Weights of a small GPT-style language model, trained from scratch on English Wikipedia.
Size: 12 layers, width 256.
Architecture: RMSNorm before each block, rotary positions, no biases in attention or MLP, untied embeddings.
Training: a variant of SOAP for these matrices, 248M tokens, 2100 steps.
Each number is 500 + 50 x the weight over its row's rms, rounded and kept within 0 to 999. Layers, rows and columns count from 0. Numbers have three digits each. The size before them is the row's rms in percent of the matrix's.

# layer 6 MLP up, 704x256, rms 0.141, rows 72-79, columns 0-127
105:436401403509535477536628536454521505543430480479539486467435523452498541511520516501558597523492604499524505493504514481478470398468406517519553551423536502497498495485530638477466444558517529576490646497486527462438489560516505443499350435457464539522490452506496392498586424555504553465418597365610465596496482525580469524450501525490496515446569548581452433520494543529502475442528
096:507428459458514502393525480535424501557443478454481494556465589506541526557519521475547471471524404506604440507559445605512374447469519543485534450442438460561494514528522571492495602508536486591483512513492467464564580515462546549531466623569443531573478499484527514474459481573539563562450578575482563428482490520405408513513528474554468529460571558458502539517553504577387448387438
107:433406501400514545551553492529519415390497563495451498520633483453468464446471490431435519496453563510556455653484451561628412546497517501471532378535483553540596583382535544491462524530501530485568575438541539510487488448419459476453498525602477444492515488526518519562526547502590567448504468523550566531466554540545497489460527450524475517518437520399567527420452445468540524584480
095:402530558442441507390510408523550577519497541508595529553511527412562524510511515543537420475546447550469481514482557612589480486496518533456548483343505437552488439446505494518472513429498446507577493443441510485408492454419526425448546499515528537535456473502473417431509548413460442409489510546517550483448436554449483525535538418517533468479486537534505476508530461489456462492511
097:438588464482487530451508467518502537624507515472536422472452498493467492436425459512506466546516535530437579488493499460544493474550484393561550512517474598419519596581376432477518523521441485493566548525466514490458538493462474484526358530516469508626506507519474449559492423486646523557540496473489487488492454550596457523645457543581472582481583467447524543517546514491414495597565
102:517584448431508485535561494510562529465445396484539486426542509498525517496528543502433467456520519575568515487438507549598562521525534488527647435536668579414544478531544382487583538409471500501577486550529607491470607582529448545413507371507481488570500476497562508503418632589487568516496429526493500572443481491489569547571411449522497468542547502548378528431489471473512517543507
098:466499520594574506521580374455458500465554419483447519489490508531569504538535498471550562454493487489535583445607601507415560435463583527466552446443472418471402493533505536419569388508494457584530431464488528467527553535488519527560547468507511551451515517475613362465552473481480609530514426497527469497583460535446454558425518498420502479488549442498406541563488479509448478546413
104:550529453505397445506527496434421505470501463495502534486391511481482492569455535427473485383524497526482471503547538548563467524495482438551460553475523421464473587505497523396580533525519547606504494644406415497549582535434460487481498440514414510586473480541522561508486506543511457527545444496497580425534460544521406575454504449454528482449459400470530474391524424518404482496474
# layer 6 MLP down (transposed), 704x256, rms 0.128, rows 72-78, columns 0-127
094:533514477489455510424502510526548511640450472432479504514529515530512580549457465480575466516438499424460471489447406463435476478517618493611442505459479518501377446516554518476521463466571518510488540465439541482465555488554475501545427499566437514532584524508537453497486561489538494500484612495530536444475623485539517467435431570417452492494541471525543412449510509527549537468503
099:472417411518498513515459476535446515534442549531514480563475679395413512406505496500534469523470500495501575536583589470499514571561489620557500469493465516488502640546437543564521435567539477636464571549530587529610475461515490466524549519465531488458435401578506547527501489460533465548496583538512535491498578593496411497489474530522452522492533451589466476500473491387528438530493
108:544648520527558471503565476414449463563552503467478475512499478438528523536421501426496501502548480606529599489510525497378402532547514505622460476504530541440396489603561487558525462544509486407430309503501485424535515425525507504525568553465487530517555428535528568470439449548511537575499498530414544587401506486478499496360477447432479498480470449482488564443513529481572391566428
100:448534532511495482511552551542483472551488531563520583441427519475562569484507518535437478471545403571465384451475567520511554461459462388522438446498440469463496553423449474534450509431565454557491471560468490519495440429493466471540542490499476456433528519532424503507493483457492506491557530531532479522532568452439528488460549553441418552511450496549493539570469552443441556525525
095:448518523438405477441550550513489536403479521453475524507441414545498580455521533511504457471370546442412489524501507488550561524509473536448480500431507468551450510527439509508541500541540554511520469455525536555373488554495574501522655563525510442567508516530479446503525416476524567504565444480441501480437486553469454508481496528554585452475440469497486501468585446501553489571514
103:614521503501623487499571544516533386518515630593519472379553536545559523478487496530561431581500514552441395581537507524445540558433431473487517514468532477459511567506601515500552423443421501554450488557394475521370546593503495457517422450526535491482444483456383584524545534616458457479552486525511493570531594487542539548599480469483495495455509562535515595563469408492511470484385
100:476498583504514616488488501448407532521468432520601556509424464477636508515429509517501547469505577516475441539485536478560425451493506488634434510493571540467444458512508536464561462461490470511505555479511480471532579522529435537468496387527532501486535493451595490554491468514465553593452500412426528477566417500569535485578480488566477512505540458479478541488489580667448568511629
# layer 6 MLP gate, 704x256, rms 0.142, rows 73-79, columns 0-127
100:493438456458591515549525530471518509510487484420577482487582519494536514534514414536547562569486544514534459551449524488500522493545473528520455429471540413558498471491448435477576569543474415536521463457560510586448408522511489526462542462528514450451583564450481548587523444529483468469488493427506554482508526411409568578452515453552547377516571473505491526487593513511496512529380
098:507465401454463538493535471543513521496452463542597456444449567580481515520463539495499412481500392482511512456454438523490570527496584499499494504448500425581597468587485453467508499566520446566460590526531505502427441527472504507538349521412522548542430530505488522505457485475510453443493513571559511393516520577477369454412422496547472454493516458485513422605503491417448523567479
105:432562424495541457399621459574508489458428513491461409422480536584462495555548502504550457546425545408498512493454488502468500469550544576470519539486501419384539575508424494531414542470508594524532475432548556478484553507464543508451484444551433488501604518489467481493487499545538464503494451503508590480567549438497521480530509577500457555525390476547478483524537547471440497509494
104:490494450496540464559468546473572383481496570524403529515548628485503523492440510530562570447481452545490466487520466491378564529517471556530533478509507479561539492483489521511524438527550491521443470431550506502465480394499508450536628552599480497538470435575446518557523595594478585540535386550541468496434451468562426481466505516592434513588508519592449505538484522472497390486418
095:440463447564553500522427511459452517509479396440413600512528469498533499553443532538464500529519423481501492474552509511458549425488435526514437584379476504605479517525499493489563559566624538512467515464525582400527577584447559451501506596529519482546399593524427476554495562465437522490498393474475476432475531476479517498492552564607527524448632462465515552528466554470502576584407
097:525490477397483524488515508506512542509483591502440463503521416532576500543575509441502476569467505553577529585598508572494409566556485404491604531500543581557558528454610449515390589501444475530503484585535522502470552460498508596544451555542513532401548533448549492445455481519443514464493456597493505455540497541450560434439525505468531541521445598474470569518512593438452495488492
103:379495519607463523525459501533468512474530475528521450471469610392451574477460533492532447482537448574508482443431467544446508520494499526420441518502580487501475523483530510539412554498455469433466458572644430431454556516559610455528485483490477479455480394517525509477494548551521539436529425465481459516500571542568556500468407509482480494521536539450618456529540512492514493501511